Weights of a small transformer language model.
Size: 10 layers, width 128, 2 heads of 64, MLP 320 SwiGLU, vocabulary 1024, 2.12M parameters.
Architecture: RMSNorm before each block, learned positions, no biases in attention or MLP.
Each number is 500 + 40 x the weight over its row's rms, rounded and kept within 0 to 999. Layers, rows and columns count from 0. Numbers have three digits each. The size before them is the row's rms in percent of the matrix's.

# layer 4 attention query, 128x128, rms 0.204, rows 0-63, columns 0-63
105:467517597535479419506572441490476507473476439499511490466484489521494498529483486420497488592468540498565509474468451484543491538515450576569562519464496546456524478533483490542501472516568540
093:455485530449504512586498537450613495476429483504498509543431537494483481542442372450462490435510439525505423503465517576411489477520482481492547491488503496443527548491497479450490511451505485
105:518548566531478478489558577469466480515473504484557474552448448508522451621501572572502505466514493449528562504489477570556443540428507487510514492479513411497466488515497505389481497451474523
108:554469546521495514532448427492530490484466518523485509520490495519476488475481503520544532444457498558513490639482570472527489497531489506487530493547561476600484521518579522544562541444458509
100:490504578494510535480504518459495539440500564509528495469560498465563559499442481458486511526454435485534492507554572449496568550412461446479488490555471538391547484484500555536556438441463520
108:508427463463474480436563508489535411442483463464506473533529485525509566507522547507489565531478510465524489466466508475534449506511495548512455481578476485421484524539561546486480493555497476
100:488513461451487456515531504483520508482469487450596511523485530486481479514589475489486549526581514481475533515425579536557561509442452510517498517489509527488606393513486477512571461544498516
091:520449578456462435522499485555516447515476480574552493506468563458569459536500462554494477478492494520483535522515499499459566526528502448530484477522544404573515549524541475505509521478505498
101:474499559470495481455431437457509527558516524457465507485497501485519580497530518495434455452488447466486501462562440419536476559511553490476439505478377485498482538448452506471497482541488563
101:559523439495464510536528527484539503493537537488523535442541523546615431501584456572532535480446487531416481525516549514469457474552479533482476544472488524476501588484520558497566498476482522
099:541543462421529438498484537472543557572537486535551458486528486510578526502502546528520486593534496494562497478461606564462444521478445547519483486495532514517529465573459534433576508513533496
097:465395541453567525517490530552474451514457477507455494466440495513508508509527409519510481493514492518564519458502471575493542529562395528545465466489548506478462510484523507581490513451494530
107:501517548539521495518535486475496519495539535502543460419468479577456460483524507414449539470439384519504490480469487492552489516507532502430442481563544508489514578561493407467509479527536510
107:426514437502464493472495439474440494463520464505449424525533495516523516447477443405540505509556479494450522564513484484565513523470503455455466464450464548542492517479537426466464558483475466
109:510494489460522492506457455512531502364448512514535543481498547501528502521491496570517504493536448469448513463456498467412461491475479537466505441483451523503457501508522542497518387442480501
098:559513461535532474475531504515489496512493465518493446444552562501479526468463478553516518498481580554462505561534452507480418499401520521479517501502491519423477578515478482511509521450459612
103:488491494435517519467504444511493473477562469484405408495403540498474458542445533456503503512443443469521513475510421478480526433495481529447568501521513542448465505523537495544505522526500481
112:502453551538532537489524525568450450481532518468442455508467493534460527599512571505548502386525495567502452482505538525521445494468452507481487510489544488562417467523485510518513456433462543
100:516489483479439528537417602521534530410474490465513527517514536489471497454533473479505496512435424555519579546448478491522450551515562473476463457456495519503483480523488525457489418489458444
104:436535455526498490463554506520570478471433510524514490469538513495507502533513443472448530431468468515440507500558461492500490513507496518518474439475506503509470503521511493514527547483432479
107:497452502526467492508525607562439484538483540505485511530449462507468549493473579474543464524475579452511514517497522438453531516500524489484529489470436474530484548511490510540532599442522506
116:484496535485532525573558504489551460504474528509543527557515474521567493497502487476437478448487571529520531500508540476466583549568535470466532512515505541487539514472522417495502500413472537
106:509508498522519437546502487551519490596491452545508518460572462418474530553395488507520560486499535478481472498538460463509499545507466519443485453544563583448474444525459462471516517458528518
091:487515506476560538496460469510517484465541500474490497407511551573482467482443490583508489508488497551569434560519532516496448432517495427495528455427460494452494542536503526470551531540604512
099:477557538485574420496436568548568472444432476480494460531466475509555499536492503518483441488484518541414485522533508469517499455451502517551518514518512463472468501477463496547529514598499580
117:536504506494539493523526452525473547457505433436546474502466465501494553472448512446540472453567526508482537537492504469411473505557545497586490465520508589537511542477455491539481529487425540
107:486527507513490551523547551492528516452436494459549535493511514525455518426509525504506500539551489526505482551450559477457495473501574496468565453425483474475468499481538578526511465472447521
092:503549480438459469471477523551498498503503479569529574459496469406458449507456484442424489516451521407437514433504491506425508471532499548538423564457446457576482476565512433524510542489445461
092:519499454478488417451462491502441479530472474492539472446409455530521543550524502502522486486466523479496570534415530542486512440519509529490507543551530465503557494485538509488523515497544506
096:478535507470479475554479494450489504495487483502548486514519414482451529423605473466484379498460458457523558493527478440525537507484495524474566494542474464470473438513464523516423446461478601
107:420497466458547557448471464513493508559424500446454500500512516460519472515551492466473515537475526478530406515491541468492481511497515501466498513483551492453485451511508513398487467493461465
093:534498456591524488556496569450502480506485475464530508565525454509433481592525473494590495448525530532538546511545500470489525531533452536539437509547489505491553510496508492546595530558508502
094:542533478447480518490486453524550542499485517491490448502504498511487528551355377498519508495524433537453515481534587480539468467519468491458431456472532498455513557448561560526489500491481446
104:541569529499432480487472488499534472475494517481421530500441478420508531441534517452520530534490537486521488450477482545473476478403571593450489470537506477475411479469501482542433550491577431
102:525483504537511491543529459437460496561541524475492585495445576504476553551474528468479499490505565459521567481554475484476445541478430427532492504460439463439477509463452490515565490399561515
105:503535494538510557426510501536517534507518478449509440545429568433512551493505505540516488513434473464532513486525363464530526513494511558576484450562437381510508543511485536546547457515540535
112:520524509534571479475511455557551532515499522424439478496504527482467517451524506500518428489490449499573530476441514409462468473540547470485528495494468390399550426482522523519481443488484520
116:532469474468511520423517503557397421560493483486505493497481558469489498516503483430510440496585521448497536502483533429495525568510482478511549557586464537469465549509473409466485492481510541
095:527515400533435422522560572436510527444464481464537468441480499517550477516407529503512474477488552493458497480466473493535422568491521514477476545509510534515505495451454568442471541480509503
109:490476526483559471475487500505482508506523560476489482507545504544528462461525483518495498491472462559497529554455497494482489473581504505447500494479483536587488528525549535474542496472450480
113:456448463433524492539574434550439442480466494521431534490475502434504487480530433439482439524476538520524510499503537504516442502496503486547483499493420535493484498532544488472480541566482517
097:463490469541517475481486502575494520500505463445523489527524548517510538450538564474574464458486445491518493496499485582627492506487567475413594366585448477467528482500538494489459529506513512
099:522511476558517493487470582526488483537487397519430522454468496512559465492440584512586572468557513465544474497450566515471460489422503519505484436480464519478524531484441438462492513442488503
103:525452499487511481490513546526440500526467523373553515475557500545497494478484413443355555533510511484518463483484566529418530538430500488486499458473501454546466540547450534499505455495601547
109:502533395517491552503418517509553540451517485516492447477521452551542504529485537527521465505499376500517515493534497467439538444471464497462539517455534460578496469423514461407440516548565511
083:455541481513530535503482469528505550511472561477526470434532482501483499562504527524552466494506437523520504618492493541415546532496477485495479486451533488454484591511381459498587460469450500
112:505517522544516486561550537513498502486523539487532488500456531513505450522554590604501571481440535489518526567489472484551487464515485588442502504502527494545548461552538538593464535475485562
120:413563459454483563467475476445555451474509501532520509513544451573502503503534518537551541471490534459517470494483563506557542402529517477465528526445519472503555534492556492464525468501524466
097:546464545508477581516492503469519538471551512528495488476470526524495473540427439466500537490447512545478510573513494490457495492514484491506450495490511502455486520494490496437436493600462510
104:509498519515536485506503517534500509448506477517485457526467486536509547446514484554474513490498577449497486539536395457498439509536563565542543509514502433540495521437541446597535486512494429
106:542480417485542476476490512489523516571496458490522506428469484545539467575501542471487453448470490477530510527574478499490478491490547534442521464477505530485394520475535449558505493448520559
096:507471507450505561559495454529492467540441493490496530519513487548525524468498515495528451501434391503491504564436386474471486617485489554485412536524544486545517523447543460541501529520517405
100:517540492517447433480449524478515514538509496497483451594518444570493442499484522492562565471441518513543499412460523472534508457497467505460480502579468544459484501483468516528441543472508470
100:513482507507467566507451498487524494451568414465545490479437452489525513451513496543520519474557485484524472499439600571501531479509568498510500459508478402561520533509510504474474461518495506
097:486499493512567550524392493465479519529484504450551453522470413534551518547490420530555520578453461501453506537535438479440488514546568548501501479447496460454523501551509469503507441495479504
106:490475480473485440526449520512519393602529483455484487471486523512535477422510522460576435542451533608486502392497510489460520514512452472514438489500473417460552457467529473492489456497464535
099:493560539525517457468424481461469486481496511489442490553458519563497517469537497539452469484519503527574499505490439471456475484510495424469516510504484469518563575570453556473470485461500541
106:573529492561420539513549491503531519423480485547563534418484506541479457519532495528475547521600512539451548487484519506446511440556469527454561533509529489524541484445535491476517532492500485
108:496460525449478549466468533493596477487508476495520525467467481535517456449487536534465496511456483521499455523496458528556519494479504525513515512476512458452510601482467483450562525557526502
104:488491455397456476457499444503520471472510429545520511517473458490456504448440513505492441540548454497486447475560535459493463445502406513439457470471542500514496472554413464420505511504545516
109:503485528516477497550530517504503487539516513496401495533514500523529469469524573508484504528549570543454538470455453515546490505456497515525465467495485534471505491491442428506539514544496530
101:474474509476539467594472520470444447509481486481524496452369477487518496504446478497491487493463467486434512481566500536433527536506508457466460518464523441450472442527493431546463460492528496
100:431437566524431476538514492473548553547493495593493531445451489458495474521466504495444515471574542485481530506526501524531513528405483548526456543472513495537577492555503551562458516493552544
108:549449518593514482536516485507451496525527472494517454524479548494488537487559487477462442519550489518525481492497486464541526479491544496559497449492398543511489511502447445487522556473496512
# layer 4 attention key, 128x128, rms 0.195, rows 0-63, columns 0-63
098:548418465542536496438515513503461521505528495476419459534481530484514528527546484500492491426537470534511530494539551536526486458527477482482515437577483467564460542485452591506569460421500484
097:486530527535519495458443505497505562463503505442556423444478479417453571565437528581492540517573597501547548529533473489526495535460484549491502532458565455541457544453473479498509488460466598
100:456444456509431436524523435501507538491569527528488504471484483481523543518463470450590458508532515542521506430588542461527590498513480453509482432541470461484478506446477517515467449556429527
100:456509476484383501528451502467493509505466509511531510547507432550495461452537523534465510495525536494527510365495484557446552500508515499444472461502485516495483495505447546484445517513500383
110:491507430468533484459467543488516507532545471503541520470490464522548513448519495495558467477551503504544444561514506507488500470563553483517491521460525466525496439507534514427480456475473462
105:457524557551462547508475423515455479525512500470449458499529568569543516481498551449498477488486420490528542495529450531559514446491472431529582447455495507470478515524533569528538538514516563
096:581479502516535472504441539478478462537535421534431469398548528492495494515459478536437499526509526472518481450515562526482523421552472482483489576564545455532530406523451420546449519479523528
087:437508526544481482491544472441514508517541537513492542442490420541470506522519462462468494550477611430559488478558506584536484512465474471462438519542503480508505455485531559501473454490548483
099:468493488502493563448498436529542439508513521434507482538576534525519479451473489483531570473468500579427500537515549411461515510465424476499550476536448471474518537444605540562467474557490449
104:486505505501517464507477475510499553495496489506463512572545437506477515529478434486481536539565507491524541504488465501424475544522567450459556492413445481465463508458505456537498559572526401
098:524569484593498428463492498563519545546635477457524458475489520427518494469498477478505508480538485485537545419526521522547451440463487458499535545489467475439574516548481504512506555522510423
090:563508522451480566450521532500502500458537502392492460493461535514482502459492505533466494528507498486482471560469500550539513526515556478450539515447496490631546536503498610470471549523508535
099:500485467508528479522552480490492510540470474514528502492507426482558446478495447516602522538464565527445479456553467573548485538536483518574528422547508490530492519510423534483481520525529472
100:502455472528524516442397548540541453564492474498459497530539512467431467497554561466473511450424450504533503533474434507514535526551441611520460495520470469537479541565507594597474542492612523
107:465551507459529503456505499562541500473494534487521513503519422566516478559450472521549536471480530466568498447512519475434537475556486422468445540437618449530530495475529489454464545404460481
095:506483440517511567546470450523445526500472481485491551566535465479501529547474518452479508516481382445486454445526521471453515512597447474464450587440516542471427444507520502490509499481465467
100:502478472540492512498491555531508545546492475486489481487475539520511460437433508562533510509558478537556454573513498495511440491518441501540525499464550565477491490512507629523451571544422453
104:509490451495536495462502447518562537410477531495588502512491487580469513520487499645539514520517430423493458490504512477467551541531558460466520437579513520525578473543512506519551477498502528
099:489556535511488479442464490514467462550461530592532482504541493513466566549471571511532494462480511485515431520528518495512494540471538516522475570505516465513507535500496484537546544562526461
101:540435512521498478534510497527492475527484435441517464557426504507486501537406505410526558535516507529596545552452467511465456551436478512448438435512528467485494552515470571534443490494479521
109:496513503556524515516450405495543502484481555513490480511444501467461501427478448543487461411457486508518486550479494549501511576542532541435475472541481504405521519529578509479472509482426476
111:474583579421505506492479453446544407488533472478524475498485451452476539500495538451473508486454490494425445487535478472472500539519495504445530490526525499489404531498542517486453487519522585
109:565480527507559499471532522458466485522468540455491440446453534473545550472487481465522430435415450513478533500575492482434493454473544477569439512449525425454464470501485490467480433462522474
099:511554455542466488439508573535474570386411383518498504493513510523517521528498444530484562453538450501533473476501465509486484477511523547515508481473498516470549515479494488600499501474506541
097:514514486518577495444521433487519509556500493499434447558452458461545515583473557529566477527494462525543462449505532436469487496498490468491487516573502452477516503494516487447500439430461510
110:537540441492599527495481524453577482483445575512522430503532509545542434537464471547586461499499568555513438500534433452471497477525481473425528543473470540512443526524514486531543559454473466
110:515571482481468481441442509541566549480568510518493518548487490572467494440550517520472541460515471510512513501494528536584531499510522495419458504451457567441530504514467495524457533510482526
090:525412568528436510552520454440472520536481451528528455512495518432464516497473448566482453521493550522466512538517490487471463541477525502508491602531582504439507508486437478579505506420500388
090:449467532502506436515462452523500543515452511495477519524550574402460540422478426560550485481503504427507424419533539426520486521534457469447451402492566519520453514496507432464548509431455474
091:491448549498571559512467486555563427507467479472443405523435523454530525490510513457470489539561509540423452501525508461508600495493469524493539531449472526491490467471487460425535412517515400
105:468494545500482457583532565570570444463526524480537458509565467568427498523518422465534525513603462528533538399493509541524506543548479460536504475483454467566545480529508496578472519484538528
100:562503474524496554493480451556508489568535605509500500408464486503571495564462468567441479476521449468409518482499506446475451486478538562417515459505466493552483502474473484457442544492521450
095:504542404502500516600528492473530492547498463499569511473541469560460548549516472514538545464529518492480480458509504532469448455478544458480532527468529523502490570539492596470504514468464569
106:497494487539487541482534469532447496566567423509558486492551538529447487463536468498419450489552505491451549490494524502445522552525487497537494587519461481568447511477424438411455500527460495
098:461434473548522504489484498558458605451417531522480458479523499496444506511485477447492552430456522561489497570522491495441460515456528446434527464525543474532485451532546491519512455528462537
104:432530517502578499476561495465518507450434603509456514515453441575520500492565583467511447476523540562520510576474588469531475514500565444484549527463556561468536528534537501561459481483523490
116:491547485527537518437538501511495551513529491379507479574537515520527506522536565534471542467539536455479492514538507491534534546506479497504559537513471505445544483551500498537443440478533509
108:450510528529563527571461491469543531534541472475413508499492513495478538445540499555483545449434484513511472562473479478463472510480519496457551455425462469501471487559627572518535433487491474
096:511518494520518480441458494506477497542525521445500490471543470452501512525508424431476496628497419504571517482575482467558468431528493514535543544431469534473489489460504463492557477543497537
113:473483472489497544499458521559552549468470498519499537586469502565520555414501463526524507539475463451510486486541442546505520532492490523504465480457486441460465557451546484499456468546526488
116:499463530509602539460398518465400518527495531508562464520497563552471525458511463527458585498465478511539459552477444516479542500488535486479579521484516530554464539476547456522482422540596485
096:542535502486482551431469515542527467554507538474506532522422460481470528393546485547475462473552506462522524514501558497459590593537465543533527513508427463455523508548501539584492480450476538
100:584497486530501533445464472536524540463527474481507467448523495461559566494457509449555514505473459508568534480502506522432424446570486502521499481494487523522502459557478488506516470512558475
096:507491433513528573466468577561493464446500462508426421500538517465452560478551479492575501512483516445511444537466502465514484509514490431483452441513434538438563508484485444476535510506501494
104:517540472524509509444496559512508539497546545567436506419467543538578514533498549560560529499450508463516523439478493479518466479523495594495471522527538472538522544471535584515483505506433477
086:530496537517533492503446504518579544475483472535444558500478453520558516512572442468565523456546476453463489462535571480463475518532549484473468452537473506492530619455518526439488589453487485
109:485478412445466586472505461482479474479538469516451505540432534539493496507467463476417498515538471489425527468503435560530505554558463475483506482510533506474508429490502451501461522463528438
113:595507548454472403495497483523596542469552432542496447490494486488508470522468493507509495534484530516465451454503489533446539525516402537501512499538503527544472455478442519493503482544520518
088:479507482426521436475549495482537518465464602459414478534561519534548414550502470516458514493556501432513508453491484522503492526447527506465467533436521566537450567491505452545477520597457560
102:513563488516466507554568499489536540545519531511495559538436490508493504505499546471424503470472477555461539572538522478517542526462523439486502552592507461433461462550522454471443541500609530
105:510495496503513573477474438515531541406414531508454505456499540468458538524462404460470519466493508544508493530491547467439547474523501381537485417456510464504507472533465588486485495497481511
102:448520475529475539513503466474496454543518492543511506426457485504444476526534440452478557513509547469416533466514476462504509495562465506485552496608519434510478571558478567458436564514573453
105:551492478533497498499504471510427431577510451479492548446571517396488533488471476436461474476536527491440477489539487566530485571489473554515471469447509554483540475475444546482506531481491584
097:507528533576441446522557470582583562521508506510590550505599535493514595550509419487511467488526552503612461535503516518547511516566460538488535491541477515528505546458466436475552489471513515
099:458558465415537567554560475491591506467493520482459512483568490546522492542522503499432474427462463487490563491502529480568483481482388573560500533475493525509518521496448494477482539435513492
103:488515546517553507483512516497522485533516522457536471565487540437517539546524551450566482501528477486545500454509573455617491443534425527466536471523449505486631458488505551462470528566523501
092:471469467552543544518538512460440592465443530460515427509517514530511469565491513428543559529547546512484476529477490546506508504442502519547477475548543552472488482418504456532540510447466504
094:528503377508489460539416516453483522550519468566490544477451425479486432577446457524536465517435551454505477444506432466476495458533506496543492584492494537489439481466473525489440523490476472
099:502500440519532454507506517487488506487481471535478526456519515442515488483517486442489494561507536463547451478515491478534527605489511481555558491508444502515499494537441500513512507567534474
106:469528520528489471555516542493483437529489460418503426504520480488564532514478438415563476469482417504537444465463465520535491489512518516508533578527519508472521473522488519461528469455518490
108:503454505529495486391510489527415441472453497446517482501497494485536465480574520468506443529447500463454522502458493429489464492511491470493537494585484493541492501442525474513552462491553485
094:547537502496542501509462454426563544576427515497533417511565536542512546556526488467495507511538571461481499502537475396517491439506485513569510493542511518532492474501511584479530441501456495
098:532433464460439511494464491483469411471486449508534515501559542493416534456461491371485526497474543493504493561456519528498504536488486456442509553531504549549442402458453421480522517462438454
103:464514524445579522517474502517484554430451505452488474491469519504499524470501502507462470559500475456518563527481458520494554449495507479554550498554601540522444522484556465464493482506525458
# layer 4 attention value, 128x128, rms 0.262, rows 0-42, columns 0-63
111:507444440505532485518525499508424494545458517634475480463478516485513493473538493465503545499478528518450535542445555468469517554502470416562477418452549489537550468456469464523517530485530543
101:557424464450475556470513406577546457603561479480540586476534505501521487528472530512566499526462437549491475468510490549518476520495479391497439547482494477492539453576476476496478520472565573
093:549510437452543465536504550546474518439457483518550491485529472470492443487477545410453493458497444464469551507500534475486487525424487560539488558564553516438486488503541507536447504497492472
129:438519507513496545522583545490540432484525540446469534446484480503480514452572518460520575473443511547598591480535496566496502523545538432490475461496529524578457496494524470550515510533519545
123:505506460482482550508550479580504573454497521461514459529490590466466481480533548506415445508469532472477442449587467594565496552491530470482508483509497557477445407550578489513515514572499471
107:550447466415529453468456479555483500501492460545477504527535461516475456515529523531486466538547504442526470519472486455575508520442488481463483492506461488507507611501492487486494397388432506
116:483538517488495516458499498439430502534520520509446534557512534508431520482592503511494451543492542488507472486487511498482411542557511511494475445507533505539483428491577447561536488478465473
112:484486459491528524517463520544559497492480492486482507490503558514548543504564526481506498594545546544509454465461425493481548495349494441544485505439461467529571499438477494499446556463528493
134:442487522383459480522502510467472577516545455544465426429491510530486448572498519493536473463475457462497520535500516507523481502467442472530582473468479491444546517450488454590454525433456551
128:496518528508450518530532505460568525494533511481488490487488493539526525564527474509520466492514501555452439532532494466432487476445394536430524488486419495418517402445529490472516509553477468
109:555516454525454512550458494456508463493546546473494474523529484492560485429518523515496490535416525538521436558387485439489546395526501431494473445513441492508510466526502512503493469498465540
110:448447476521496478542512491448499519528493558507508533497494504490463554556523479483573515504567416518523477455482543553504524505568492413553536470493496563570511555462436490513501565538533588
118:494498489454546495499476506525475493472461513513395509556491468395522501478553494508504489634457528498450499501520500541478568459506531582452530456500502445459477583508420434449482487556482519
105:518495462491521472504451453508497448489601499493465477523550509499497526512519494463494525439453474545587490456428432511443517509405512518513523476426565516544562469563531514482496563509458564
113:513472496486488559466474470513520534479472469444554504539526465491491561507509473497504500543491525601581531444439581466509474534481493495479441547526513518572504552506504542401486510493522446
120:507553516554494475461492508493477490480531548539512517459405578530399463505478522513408527523546472413434494457439538461533429461485492448492534515533508506444468464535475499539542456567512459
111:454475554533522518497499487553495529531547541459527522426544482581497547513562498473497517446592525545513506450470528453540486527465550499446562542441565521537539438529548480471477527529492533
110:501480488416406523497507510536495477477493449449464461480504459501513425543495539508527548568476555490501552501495468546514531450559463480529521448513517442590514472489470454546529463456484486
097:448517483464505504563555492518511547443533528516539552547445506522514522483509492495499454522517523570574460512425422503583517531506583474524462520437454530515478421503548573470487453570519528
125:479510466504489473437426503433499463510449493529518525519471500548421570546367550526530431509504488526464579536489522507555497585450494453530569528503549523508479606515506476494443472478495477
100:459450528545491415440473449473484485478474543406489536474495537468487451530479504517553588516478593463518491491490553431473552548524529524492429534477495540458546494514466501505511511543512510
124:502457431560452538493540468518529430437487497424501477420483482528513455478437523477485472510447569491495540506501459444482570439476408384492452505496487520517464572506535521549491515590619492
101:463441468501560537529451461503461469500526525482456467455468469471502490504519567469501548482484544463477481508576511470588507543473540460440532491493466495520492505495601527535501529539508486
104:570534448423488517484557477501454542563464538492520500529543487523551528485460549465482472465516569422492498514500490498487482490483535431495467429447579558471424471518433554517564496469551485
120:466481505503463470482463492491554500545534483502522514514537435464443494481509515437451526482489467492473467557555638502511418426559595504506489476516537483483428570519536465486616437503487442
120:457420432533523426384486519411415439500543523492431532471580593485462508496483572527551541443512471544521510434491515512448458504495513512562532517561510493504493445512494481440487508533516551
110:498437574490476515481504487535507466470505526483509440541428467538519455535434513483511518563471546515571512518544469485539517449488480422472502572510536565532489547542477520524402473398540500
111:503519520394543493439519571483506517500512533529531494484574551493599490421549540515495557511498452538435533542532438503502473576484537501558494480546535495426474464456538414551518494524453498
109:495474486506513525527543466533493484539484443540463513436411489461515538443512544519516509484485497486455486523427496544472480556548505484380507477513502418523461502525479495477548539514495499
115:542467491553487552505496458446545498557479500529467483451538507485530526517458504513477515466510489474508534476513505466413438487512441473447472486556456442458439438524496474580466542534512514
112:458502471520503481485505543512513538464432536504466513435546536505561469565526493405461544461477476434537553507576510432512440545460521554478499528523501481547430509504572472502572482552514504
119:493462507504440469496536500486535502464513524471528484407407600490488558554534457506517528502384464467473484492527504458549467540556551477502515475456505566454555496518438507579463536511509479
102:590568557492487425529482500652477505517501538524468504594510490429508518481531561548484454564455470517487458518464545504490499471533530453544486502463406527495523445482488501476445469512478468
108:479504563550515515493518517482516540469476496516483457530490487474421495514485463485480525536455494503392512467504444552606511426492451543481519441491453470527482415513506468515552484453464448
114:477473487469472511496506518487539475521560477482540493498552469499499492502513515495483488447434522509471575536568474499509479480459560489426475453493544564543425423533514547505554491441526476
113:490477515510506459518429518560526515500491459498567526529513495547457527504454500503500493540496481550511542448476494540499562513520448506482573530546476381487526448604546464446489519492538429
092:468439462462551548486501582523542523548421495551504518456479440468534556487463493466507478518487482537492517549462566541453488523469464482534468617493521433466448532457499545520448511529556496
110:410441519492556473495526497506434529451512494487576477463497485503566457456481408513547486495470469491552509517555442468505509562583462531498418506560509514471478457550427489446548528523527533
110:516511504546507520558628473516440488500500489412515478461506465504538516519551553473525502624548488515564504490464471526465498455454481436496423513513518502535546523515554534508467470517509499
118:487589537500473535517510500460510518515575500509504509526530510486492513468453564495566532491477584543539451469550545526541515532514513474579488568476456564522539525493469524497530475536485499
122:429514512528539455444474481482453471422509523494497515416433560554431450520480484510461525481525520487472524509487501527528475476517472556492449478549474504573530474470498494514516461425471486
111:485430462585489489468498529493479465504541515501501512503440591482557473531546488496493508563505505529471429560500585450448468593468519476550467491544484518513509489568510445512485410458488559
106:510547449513429466494460443529501458423506494510521492501499454444441489520501552493536551552436558506571504522505525510540478590458526514455541557517449460432502438509498522547511561527538414
# layer 4 attention output (transposed), 128x128, rms 0.221, rows 0-42, columns 0-63
101:475513544536413522527529469543591514483437571506459465506500406494420548489406558544490493547512543526535542488537478483497508450531465511512527487546523476506536470496435555485590491547503442
094:528498486536533520450510555486496551426425521517507397467487492509471417533459450466521548493515491504487541519505529501456465544500493505488499438463448486547591543459501472534496520478473461
093:513510544510432541502537507475445477490535508507490585466500475569522504498496591468525478528469467473452460489452513528535520511514514468444527447534471548509433539413543487422544495498476590
126:549511446496562508531476517442485475480500494565562486519527523530430541459462530586502499530530475426473490423517491482484445487502459496556462554486462478569469499561474491508482498499483407
119:497469535449484443490465492442523506502471444464596513478499464436524510519509450493525483441518496462489549490501515501496548443508542524515561581519478464557510507485520472478439541415522521
100:502562483544495481468482478517496504522531560564550557504610564463532482487506478470483449478410481583504595448546494487417494477496492435480509505504477556498465581449493474517493517558510464
106:552533481509561506505450466477523491424418453528534485556467459497534467546495492549574495499500500510527540493472456470502530489488473529517508542555499486505508581489571573549471473563533493
104:478524550541441413576515477465533475499498522506527486520537512435496461535455467535524534455499535523503491564509560515463467526512486476530480438493536541488500458463555514503511565515526479
133:504495517539522447502508501519587473571451578503514539506546481501435485389496457495555463515402533508450520470446474508505477542531497479505490512541460479500575491489496512444544420499521517
117:444469484501520470516497541502557567539458501426490465467439531465477513473483479484498447530515456507497523468438500584502492552496500549453511411485563516527528495538470517499529562507551546
103:481522514458575486439491511577465550464503532497446477448507527446495458512484481484501436553532434511541541404494566501549462499516511468460480472431527509462569556523517516482427546493565463
111:546486474528435457546522524511524482434485525471420468490528525532485504445470491476487525511471521516444527513544450478518501466458454505564493525466502522486571440523553576514598438422488443
111:460561588537463454513489464479475441506533479510498462526523538498501508447456526505519405482467489588554533527530462451536481463548477560478485476489511598453504481481567591505402517484496534
103:579510516519468543600536491513566565446435528475466438511496493456538442509467517423521432541456508518563472498478493467478450552468559481512494489517535356486464545489477550493467481438483387
109:532516471556495521540435468417506526506532429512482490460477520469527463532443518499552510488517471492443517481475563480464459472418509482551502492409559583468442477508560510546494503566535524
116:512427557500457525498499489531547562471529477566480549478456502522575527457534482465520499493457486497464513558552385589558553533571472430416507508516509484544481464471553503505493475474479560
103:543454467529521543572515464522496506482499417543503583473447526540585446520437434461529534524489522547482466546539457574407488473524441511506486549482535539525481457537462463476535518527490453
104:537570484547523403508509503530544570555494540508484511536545481509505505490509393493474454485552425483474509427534462463457428514516455451533479475513488590523486533508565443493510555494534534
096:516485487435489431483471508436452411485505490500464501453533525535516530453547483450512467491526456554503532541587521590514527478417507527512490448428485504472508513595458453545496514475515517
114:573529501492545515467549476535506475473455529472584518458527505569557522472536503434475490545463525520528498520499540420434508460579561479484530527512503511543506473475459464519528462552616524
096:515533501525438626542513488515491432610519477461467530499534485525443529516527498435477460478523435506499523477490467519531509522472480552519503495471494496503518435516529566525526610486507461
117:492528571522493477498513570494537561518596530560495506540496562470445565549529500453494482541536464492456538479524571508511473517453511521488500547470529497538578491550504424472588513465577447
102:540477573453530460504526574531468580445500449542513496460455508432504512465461565521535521531471525569577519453449552546467496469518421543516522550528533492433539424481468496507520469458490471
102:503446544557479503415444518469507491472554528469445516430482502562529501495545483508562539517525576510556469539480530562538475488528484423468565517540442452594543534437514436504570579547525572
114:489464474493522549498530557522430505532535529483461521517468478533545431495503612557548491481494487488418546449475455507496519501568404481481539536446434469475532489483437490500413440564477502
121:567475509561531555603512490545544575495427508521519442533507513562473474553540473513469490470530505481564522552497469543511459505555469445517566514491486470458476493526529455521511519472540515
099:503480458515565554515474446545467495558548507539485515475590542475462498505444415541485584558496476444453510454504539455513537495489456492512514533437456536503515556471525474505466502545517498
109:483484501541514485550434493548509444493483496542515552546504514513480502479509527554530512501522472474533512415414517503481521445531458497489540426530624492598487492469495510432541548457510578
095:486468500434495437461507462459461528482505480573606433435502468470469497511436490440472531452526489557484474466586464500516472495487493478486465505508484574471466409616471537543492536534533489
114:430468506533523502509498521439520549606547558530553402493447504470533546454557462445531438545528517472502483405516440524555472483534506478485499522471487499525547469511500494493548493415573482
113:510478457480497500543468512473519534512507459467495532523454481532490493406464531461503433480516508433515520458433509563531559474576460478456539543538497529474456404547490503435484552474428448
110:558521500486569567529418488447538477543491595476506502520520463493509528523475404507461504488477520470424452484519494472460505539498480527488482492506493460549521404496521509539441532515499511
098:412474511555485532447448500515465459498525505489552546516553459526459493528479499464525539407480517452547496529556446472449472493459534506502449403487519543494579544478525582537451498502543528
105:520493545400511432451521426507560481543465489499529498493478501442520548477521489406463483458497506556555494492537456491515557586488479454527478501501472520501463495499515575511395510464517482
109:529544562484522536500530508522514561571532501505527477501488491496538450359521506510515487500514550478538411480473549476502496521493537458542489500515427473596543515543500511512479525556480468
109:522517493455566507538523486460522536456466490486560520433463518491521439543478468444461501461522459564452483496588486510449461440485528490502517492419525548496528526491482510545415511503529525
087:498479472514436477496475558479482430545477508543521415482540488524518516520491579513510514468467542531463472464516588524463513493497511491491473465435439524482474469505476425553538510522512499
109:517535497451508537526428494533523445503487476473407454583502532520441482480546504469448540521543421563497530463422525496454527511463458503460476455505446502516529490582497538498495512499469530
099:563536458520549480475493570531532543522560469425480450462480510499486532527423551524547543515477506445494516450585552508510439497473474475463490546447452589498419569548437474475496501458526472
114:475496475539506486471556514496511483458485423538503503470532476509418468544572467504500510479483461513476534513452594469506544503506470516472402501526489393463450444554539437460508417513538505
117:499484472460463546482521476556514490509441490545597597537532519476553569459487507539497540523490474477465562442502495504473499564433563409518485503531500493482502489549547469473477453536527487
105:510510531482479641528497504557591527472439518497486511491576464440506479519520501531504471474455493436557502481510460481485490467492451565460527499443499563505576489563577485492521588537445550
103:500511527478488498569514467454494459484483489502527482455506463514541515533524455414527502443503466494526430460523559559508523539562493541438496499422501494508423487439475468486470468515441507